python train.py --n_layer=10 --d_model=128 --n_head=6 --n_kv_head=2 --head_dim=32 --d_mlp=512 --vocab_size=1171 --activation="tanh_gelu" --norm="rmsnorm" --norm_place="pre" --norm_eps=1e-06 --positions="rope" --rope_base=1000000.0 --rope_fraction=1.0 --qk_norm=false --attn_scale=0.177 --bias="none" --tie_embeddings=true --parallel_block=false --init="uniform" --init_std_qkv=0.0511 --init_std_o=0.0 --init_std_up=0.0511 --init_std_down=0.0 --optimizer="muon_variant" --lr=0.0071 --lr_mult_o=0.639 --beta1=0.9 --lr_head=0.00918 --grad_clip=0.5 --warmup_steps=200 --schedule="wsd" --decay_fraction=1.0 --decay_shape="linear" --final_lr_fraction=0.05 --batch_tokens=[8192, 16384, 24576] --seq_len=1024 --doc_mask=true --train_tokens=148800000 --steps=10064 --dataset="wikipedia_en"
Each number is 200 + 40 x the weight over its row's rms, rounded and kept within 0 to 999. Layers, rows and columns count from 0. The size before them is the row's rms in percent of the matrix's.

# layer 5 MLP up, 512x128, rms 0.151, rows 159-184, columns 0-63
106,170,147,253,200,243,216,156,151,209,222,175,176,210,203,223,215,169,272,166,215,272,148,205,207,200,168,203,219,199,237,168,195,185,185,259,304,213,172,219,223,151,250,167,198,213,146,284,205,185,228,188,189,231,227,254,177,152,196,185,140,140,209,176,144
087,147,260,188,177,255,152,123,212,192,157,171,129,169,232,149,170,146,205,200,230,172,174,192,246,250,166,180,249,211,246,179,207,204,173,124,211,173,264,230,136,246,236,198,229,175,204,235,233,221,235,250,219,157,246,190,157,263,207,226,199,166,192,143,196
096,192,232,164,232,217,199,178,214,185,213,178,180,226,189,172,199,150,236,236,172,199,216,223,211,88,228,178,189,187,340,166,227,155,237,252,184,236,239,227,254,149,111,182,148,169,224,199,221,216,227,135,203,214,192,226,229,269,195,128,183,188,195,242,227
095,189,177,200,161,195,227,167,232,215,108,175,291,206,188,193,150,196,179,210,303,237,116,218,182,244,205,187,310,282,126,214,174,256,182,233,206,191,238,169,181,177,190,192,134,109,248,158,193,190,191,169,174,196,152,248,218,134,170,280,208,236,203,209,201
095,152,197,169,257,276,196,169,191,176,172,186,158,226,196,180,231,148,102,218,216,180,217,157,154,146,176,317,212,183,136,164,211,215,196,211,271,214,153,229,201,205,233,194,242,267,151,158,258,178,210,259,158,136,235,238,164,177,246,143,192,214,144,234,187
095,302,189,204,225,150,189,224,223,226,173,206,148,161,198,230,207,190,230,190,173,193,167,257,255,220,136,184,128,262,201,287,276,200,183,216,221,204,196,128,266,235,141,229,191,254,253,224,271,225,188,147,203,167,104,203,164,156,190,171,175,133,159,191,153
101,176,192,243,210,222,189,179,252,217,200,105,165,251,222,223,220,197,245,222,210,214,212,191,193,255,236,236,164,107,206,232,226,223,210,150,194,252,259,131,251,238,167,161,160,187,194,221,114,201,161,167,220,281,229,234,203,202,215,255,218,199,128,195,181
091,162,154,239,231,195,176,207,268,177,169,209,220,205,197,279,211,219,212,152,221,234,206,233,224,186,174,232,200,210,205,277,184,239,231,234,100,219,259,245,199,200,240,169,236,190,214,117,198,237,177,192,207,187,194,278,234,174,226,201,229,209,187,189,79
105,182,213,180,171,183,215,163,156,241,239,176,197,174,262,236,162,211,243,107,235,137,192,164,164,154,192,247,252,254,146,192,225,200,129,65,305,232,222,130,240,156,233,242,189,227,262,185,220,193,140,194,157,135,153,173,89,124,198,209,198,172,232,167,141
098,181,190,128,197,215,248,174,250,228,125,193,212,221,215,183,179,251,204,230,204,190,110,111,111,247,207,174,186,193,159,187,197,162,146,208,229,184,226,200,188,171,279,218,224,194,182,185,137,175,177,249,133,290,172,158,260,169,124,180,223,259,196,249,199
105,169,203,236,228,301,206,196,204,138,184,225,293,146,215,136,140,233,205,258,189,216,156,240,191,174,258,157,197,188,186,155,206,220,236,139,156,241,192,159,206,231,273,159,256,165,234,250,155,162,212,257,164,257,248,175,175,187,183,196,271,135,261,236,187
095,200,241,188,180,212,171,95,194,205,196,124,253,258,122,190,147,236,100,145,252,187,238,148,178,206,242,183,186,232,242,272,192,134,228,177,255,233,229,166,146,192,208,215,156,244,253,185,259,185,265,192,209,227,162,184,222,197,191,215,152,143,225,219,152
103,259,170,86,137,196,170,261,157,210,153,197,257,155,216,198,188,238,172,188,195,146,157,238,224,116,241,225,204,224,207,218,233,174,231,198,204,224,265,230,238,153,137,164,144,204,183,131,177,195,178,207,248,203,177,221,212,113,158,221,147,233,237,272,165
108,216,116,125,204,145,256,273,252,110,243,202,286,215,178,161,197,260,146,287,191,210,173,173,212,289,239,200,139,206,86,203,253,213,195,128,162,281,225,251,230,225,194,175,204,181,168,212,171,148,168,251,181,247,207,184,235,219,254,195,193,203,237,144,223
098,175,199,244,214,117,168,207,188,188,150,177,227,157,203,244,263,256,231,222,183,174,120,184,215,181,214,204,218,211,252,228,302,200,198,134,160,145,192,134,269,159,222,176,218,232,193,134,212,188,188,200,257,197,162,239,211,235,230,230,211,136,207,94,224
097,255,157,216,218,212,208,195,218,219,268,167,224,137,158,262,200,211,190,178,209,243,247,180,182,196,197,226,148,191,265,100,177,194,230,184,201,216,116,175,255,212,226,185,183,140,155,228,165,189,209,238,182,161,181,171,179,202,193,216,216,199,168,235,204
110,215,218,236,251,145,268,172,195,211,180,250,156,232,239,203,161,238,256,123,208,206,203,133,220,146,156,133,214,137,196,164,233,175,141,150,224,203,215,163,168,212,164,209,214,194,200,194,224,246,171,188,233,172,217,153,169,172,155,197,251,221,135,259,186
096,156,261,160,149,244,228,301,199,207,275,242,165,265,145,120,198,235,114,217,161,155,184,140,213,249,189,205,231,143,268,218,181,246,145,247,203,197,213,186,150,245,251,271,106,171,188,215,160,210,215,234,159,171,170,223,161,180,220,200,169,211,158,251,276
104,181,223,229,185,206,181,193,180,216,154,235,231,293,228,257,179,226,161,220,157,154,192,131,247,227,203,248,241,200,238,157,138,192,200,117,197,363,151,139,164,226,147,149,212,277,194,138,183,193,228,226,234,206,217,202,163,205,186,226,254,205,212,210,190
097,265,245,183,220,195,208,171,181,207,230,148,195,172,136,163,220,174,90,211,248,192,191,142,214,238,262,168,177,182,203,197,126,185,153,173,154,176,251,226,215,197,232,177,161,256,180,248,141,190,221,244,149,169,168,178,204,202,265,199,163,203,181,214,177
095,186,165,152,162,230,182,216,244,215,194,179,177,145,225,287,133,235,158,231,257,205,162,179,208,233,225,204,263,187,296,114,203,135,250,226,192,181,207,169,203,274,168,222,243,195,193,224,168,257,116,217,293,210,218,218,163,210,170,155,222,162,209,150,186
102,206,151,215,184,216,216,247,217,197,160,232,274,194,205,213,92,151,192,153,211,110,220,240,206,208,142,215,257,203,172,227,295,235,186,192,228,224,196,252,236,264,254,218,148,221,238,156,242,226,278,237,182,220,234,250,242,204,216,149,165,255,247,210,163
108,194,182,224,167,157,180,199,186,177,184,163,182,223,103,135,191,170,226,239,219,236,223,179,254,205,198,172,188,166,291,212,247,150,207,168,214,127,222,153,133,208,238,207,208,99,147,148,274,211,183,211,228,156,233,211,205,209,117,166,175,230,229,181,160
103,186,245,162,172,219,191,192,220,194,278,232,208,214,172,172,222,154,189,129,201,125,214,188,233,181,223,228,128,213,290,198,205,316,182,163,207,230,169,254,153,186,203,197,164,255,156,168,232,164,239,216,232,138,182,219,200,229,269,184,233,167,160,281,106
101,224,230,198,234,196,231,186,192,289,224,184,208,143,287,195,143,240,296,204,237,244,169,127,179,182,200,122,148,197,251,186,176,162,154,251,283,268,180,253,237,200,187,202,196,186,205,193,205,227,169,189,190,287,220,212,236,160,238,217,211,197,182,168,244
102,212,215,131,238,182,200,190,150,198,163,152,218,185,196,177,175,209,122,157,243,169,191,245,224,248,234,170,192,265,214,213,283,156,144,215,165,197,177,217,262,171,165,123,107,184,228,145,186,200,220,227,147,105,233,239,207,148,149,193,226,150,188,159,139
# layer 5 MLP down (transposed), 512x128, rms 0.0744, rows 159-183, columns 0-63
101,202,229,213,224,207,157,208,168,148,165,261,219,260,222,266,218,193,165,195,257,237,150,135,138,188,273,181,207,170,236,212,208,180,168,175,213,234,184,184,172,143,193,191,197,84,222,183,286,238,155,212,184,209,181,184,249,173,248,108,201,225,220,223,239
092,219,172,218,203,245,167,209,229,135,135,195,213,177,169,210,194,196,232,199,145,181,247,224,167,234,169,175,286,169,164,232,187,243,161,182,180,167,199,188,139,129,140,225,263,271,145,233,206,198,128,219,215,261,221,243,293,178,185,181,174,166,194,174,208
098,225,171,175,230,200,229,205,129,131,225,206,195,211,199,148,160,173,207,127,115,184,141,153,174,226,167,146,200,177,261,161,176,225,148,180,163,236,219,186,190,212,161,156,225,191,94,238,140,254,165,184,136,195,218,237,176,254,189,220,168,211,108,184,187
089,239,223,235,209,208,204,259,159,140,267,159,234,178,279,177,202,256,179,185,181,217,187,203,171,166,182,199,162,203,240,269,195,204,277,180,275,184,230,190,224,267,147,227,213,185,172,183,162,196,190,211,216,189,182,246,167,250,188,132,144,238,272,203,292
093,279,141,176,182,260,203,276,236,230,224,243,132,205,192,209,221,207,171,211,170,198,159,193,168,252,188,126,209,236,294,198,176,176,230,145,209,212,158,205,233,182,219,142,156,221,154,208,173,225,151,235,153,242,149,240,250,217,140,209,243,220,132,174,205
095,199,204,184,203,200,220,243,171,204,215,172,195,239,134,205,213,226,149,212,196,208,195,221,177,176,213,220,231,139,198,164,144,199,268,261,169,113,197,279,126,123,253,176,167,270,203,198,165,221,250,190,207,257,281,222,199,222,211,189,218,191,238,157,243
103,232,227,155,101,170,196,208,306,228,198,249,182,197,236,177,175,219,249,239,231,119,227,219,191,151,226,138,273,269,257,168,186,142,150,139,159,162,130,295,171,160,161,185,255,156,197,254,225,139,237,162,263,223,207,164,172,218,195,162,172,185,156,211,164
093,189,194,213,216,152,216,193,221,246,197,197,158,200,226,181,229,174,238,218,227,188,206,152,193,140,215,273,254,193,222,167,158,188,221,181,216,222,221,199,242,296,205,203,196,248,163,113,175,230,238,178,133,246,186,210,216,253,190,176,175,262,185,219,261
111,221,225,246,187,194,231,305,167,202,221,242,185,223,185,153,204,179,197,234,171,162,277,167,250,173,264,202,243,185,151,203,217,181,119,188,226,136,136,189,235,176,170,127,244,153,230,224,179,218,265,227,220,183,212,238,205,232,218,207,120,254,165,230,228
096,180,200,215,195,236,182,159,163,183,274,212,234,253,142,179,314,208,192,150,194,162,174,220,203,196,242,228,198,142,260,198,207,257,210,180,154,157,216,219,224,208,193,196,130,190,211,187,243,148,159,151,266,201,221,227,136,197,158,214,226,186,183,202,213
099,231,242,231,240,197,191,134,234,252,133,159,178,142,222,123,191,240,202,256,306,226,219,210,136,136,151,214,131,246,238,258,207,186,178,204,234,232,185,211,181,215,240,215,204,185,149,196,256,203,181,195,207,210,174,196,252,203,210,231,159,220,220,290,237
097,214,133,193,178,196,209,217,184,205,226,226,127,233,210,275,301,187,167,205,185,206,262,224,223,155,228,287,189,240,157,184,188,211,200,188,189,181,268,216,152,136,124,128,188,203,210,244,213,180,206,136,267,237,173,195,191,164,248,279,158,207,156,165,250
095,250,156,202,196,204,191,109,194,166,255,173,173,173,206,171,272,150,253,211,133,231,261,156,154,151,144,225,288,138,165,248,179,240,150,284,148,192,194,203,216,238,216,175,168,211,226,145,208,184,199,173,210,192,175,193,171,224,169,192,233,220,235,160,247
111,161,186,173,157,161,179,238,186,116,220,179,228,190,173,265,165,231,165,156,204,161,179,316,188,211,228,250,139,183,186,219,252,182,245,155,219,215,217,240,223,241,199,147,228,211,179,241,235,151,238,264,168,144,198,147,178,229,240,177,174,237,176,146,339
096,202,133,181,210,159,185,152,176,275,164,201,176,150,216,182,194,187,206,246,202,159,200,161,198,204,196,191,197,185,147,152,135,134,273,216,181,191,232,211,151,250,195,167,194,120,295,154,229,234,162,246,203,175,157,112,114,219,185,196,193,212,126,186,131
109,164,197,152,231,225,218,219,234,228,151,183,216,160,209,204,201,183,204,199,166,214,193,209,279,149,212,119,145,254,241,182,230,216,225,151,193,223,219,234,198,210,173,136,210,148,182,210,177,215,259,214,193,222,181,182,168,151,242,198,236,208,102,185,157
099,186,245,233,180,221,227,168,186,179,107,133,281,202,199,233,148,210,255,235,198,165,195,129,171,219,167,246,185,236,176,231,264,141,204,207,271,250,242,208,118,210,214,186,145,238,170,149,143,183,227,235,111,257,242,198,172,255,215,245,271,228,184,178,248
096,230,268,287,200,121,173,130,230,222,166,208,222,178,240,211,178,231,254,266,207,187,238,208,211,187,170,241,194,259,171,204,174,196,273,243,243,207,196,218,189,89,206,224,290,145,200,162,249,113,192,181,175,236,162,163,242,246,280,166,259,205,228,128,120
106,200,160,187,208,187,166,231,256,220,141,196,223,212,208,159,267,159,219,166,239,184,152,224,133,205,226,158,253,201,210,248,205,202,183,236,173,177,235,204,200,198,220,229,206,281,162,215,205,237,183,178,122,225,196,142,231,172,256,194,200,174,141,201,161
095,264,246,215,167,113,162,199,270,175,195,217,194,174,270,267,194,229,193,177,202,218,207,201,133,115,208,231,214,156,216,170,136,256,238,196,288,157,104,199,233,199,224,169,182,225,176,189,186,133,142,219,200,159,271,191,253,132,184,206,198,242,229,134,199
100,271,240,166,187,240,205,246,220,117,270,273,231,210,134,221,224,132,186,216,178,169,174,208,128,249,149,240,189,164,260,233,199,189,164,216,187,190,193,176,213,180,260,211,132,204,218,185,220,181,130,195,128,270,235,171,220,241,148,106,191,179,185,245,228
100,221,251,145,162,212,204,187,178,206,200,198,125,168,162,255,193,175,236,172,155,188,188,221,168,225,175,203,233,225,213,176,172,194,238,192,270,215,287,137,213,288,125,198,245,214,167,196,177,256,89,201,131,163,200,194,192,173,247,186,243,178,232,212,185
110,185,202,223,202,224,202,174,233,193,225,182,239,191,229,207,178,155,190,158,206,182,200,171,179,235,245,243,207,272,187,192,234,239,224,306,206,148,253,167,160,282,147,235,214,107,224,220,216,176,193,157,186,148,193,82,234,186,235,148,241,186,209,104,158
104,168,191,158,230,201,89,263,157,185,214,179,207,198,224,208,204,147,209,173,192,228,183,261,252,131,177,256,158,175,211,124,191,201,189,189,190,193,133,184,156,229,229,242,156,212,278,168,141,195,235,205,155,196,207,201,149,135,144,147,211,199,180,217,191
095,216,209,216,157,147,131,241,188,179,212,241,219,215,183,176,231,174,186,250,205,198,222,169,274,218,187,256,188,255,204,248,195,215,226,197,216,213,194,164,256,178,243,115,103,289,189,165,232,267,244,236,145,213,196,199,238,222,256,199,146,192,236,207,230